{
  "num_key_value_heads": 1,
  "vocab_size": 32768,
  "norm": "layernorm",
  "norm_place": "pre",
  "rope_fraction": 1.0,
  "bias": "none",
  "init_std_qkv": 0.0156,
  "weight_decay": 0.27,
  "max_grad_norm": 2.0,
  "decay_fraction": 0.449,
  "decay_shape": "cos",
  "final_lr_fraction": 0.0,
  "doc_mask": false,
  "train_tokens": 1051000000,
  "max_steps": 4010
}
Each number is 128 + 24 x the weight over its row's rms, rounded and kept within 0 to 255. Layers, rows and columns count from 0. Numbers have three digits each. The size before them is the row's rms in percent of the matrix's.

# layer 6 MLP up, 3072x768, rms 0.0316, rows 3057-3071, columns 480-527
103:137143134135115166139115122084173128161111101129133145139099132149128152136129143110159165115121148126159090134164088132110111122120143071125103
101:116162116116147138133145102129145142136153116140113118112164110106107092141119126136149207130106146209129141100186136134157154105132149113129135
137:212117096124170139132107130180125157133133097138117115129112155142105136132124138124124118118105119067153074132175142179133123080109148126126134
102:083096141095115124161099154116120140134139108113122116152136089097158161109119127116178145168133110114089116159140125122138155177157109116106200
110:150144110121151131192098165072106162137123117131137161145097148133140147128144114110149155150149107172113114104108147123094145112109170093117121
092:148153125140146123143107105097154045132141156096144152132110161120149094124108112145127135120136091152132145163161153118104097135131122109124125
101:137130113130138149127160158125138114080110096107126147123123124150113134139126141152129147128149072072105130139110121135124135103116132178137147
103:124102132143113150117092125106120107119169121144076138130140162096091092145159107105146123099128097133139128119127110140133152125164167126125140
100:139128155176097168101094131060097124151113108149123141105156120143099113126154127143147172094132121093121136104153136105136155153158154118147106
096:112127159149171123128137116101104146139101102130143124097083166134128091137138101128133136128134092151150149119144174123151097126121142154100102
099:088163123151156096138105157145110145145145094105131111117117161078134124143154127171109131116129150137090126130156179123123191098108132179132122
104:141121155102117093161114140080126105138113148141106144152134154099149151121192125133125119116103139157136131109118136132145154145103136121117125
097:150127125120064146182156096115167149120103098109107141110121160090120119159142104110128174119143111148138117132137143129127147116112160119122131
105:129099146157108119136111163181174166090143115134142121157155156138144173110083109137129152103126170137152138071152129103138133139115138073142155
098:109132106163134134123147152117199130081123120095126161146130145116153091145128109126149124134110149141163098090143142105125201121133103129139131
# layer 6 MLP down (transposed), 3072x768, rms 0.0295, rows 3057-3071, columns 480-527
111:142119127141180087136117114145150151117149109145161117129115116123139100136186103085113118099150140145110158168147125119122107147112104129170149
096:117150125098136135115092143155106124093110104137132162115122139128146132115123152103164115127095136099154113158142145116090161107129130141097098
133:136124111111157101070084096196133131103112135155115121109091127164082144156098132128147151123111140087163120143136120205149146103125140130134126
101:102120127122088071116096116102114141101122137161136120131104106164136143138127146130154144127077145095114154175135113156117154135132099142083155
112:117130123112137126113114122129091183127138103155116155127134130140116098115122170109132183124074164156116158125149145135103114123149158101119136
093:108106081127121157082166151147099174119145103140162113133105125108125137118164143152127168113111118126143153140098120107137126101141069160145094
103:109151112127119126125100145141145142108175157121114127145133092133147109115101111111115084141084148095132100077193137108131139131122138158148138
110:161116108137145144127145121122129149135132105128110110163146148139115089160152145123147140150084119129102094111101119136121128098137136159130085
105:152082143135105143129106107124097129133115126118115124123108116122161112185138172149144125132147103120140137136118089135117093130118138100110139
094:155115120120091119157085143132095113112127149102136103149104088165121137158121186162135147130087174105116137133125129152110108133107117138090140
104:160134138140119131164167124129107145074078182157123134172147136166139114098109115143081123167091135147180147152140122171134113124115103089133104
111:139126136119169152128190089179113120086151116066125115113118117125131109128092127115110125133195190114093147111137098117144143169095131096155145
100:076134132144144114124124151161102152070156142102141161114155142191077126130145140149135115146116089135077177084131167122098153128080138109120110
110:122136128139129093117123130076157110128128109103191119138100126143126161125098094114121154111172167089166151096140107120157117131127124148126115
099:133122169112170111132136135123136123147120124160167111136128114146135143149166077126130108187109160132126121140121135130116137144114112143112120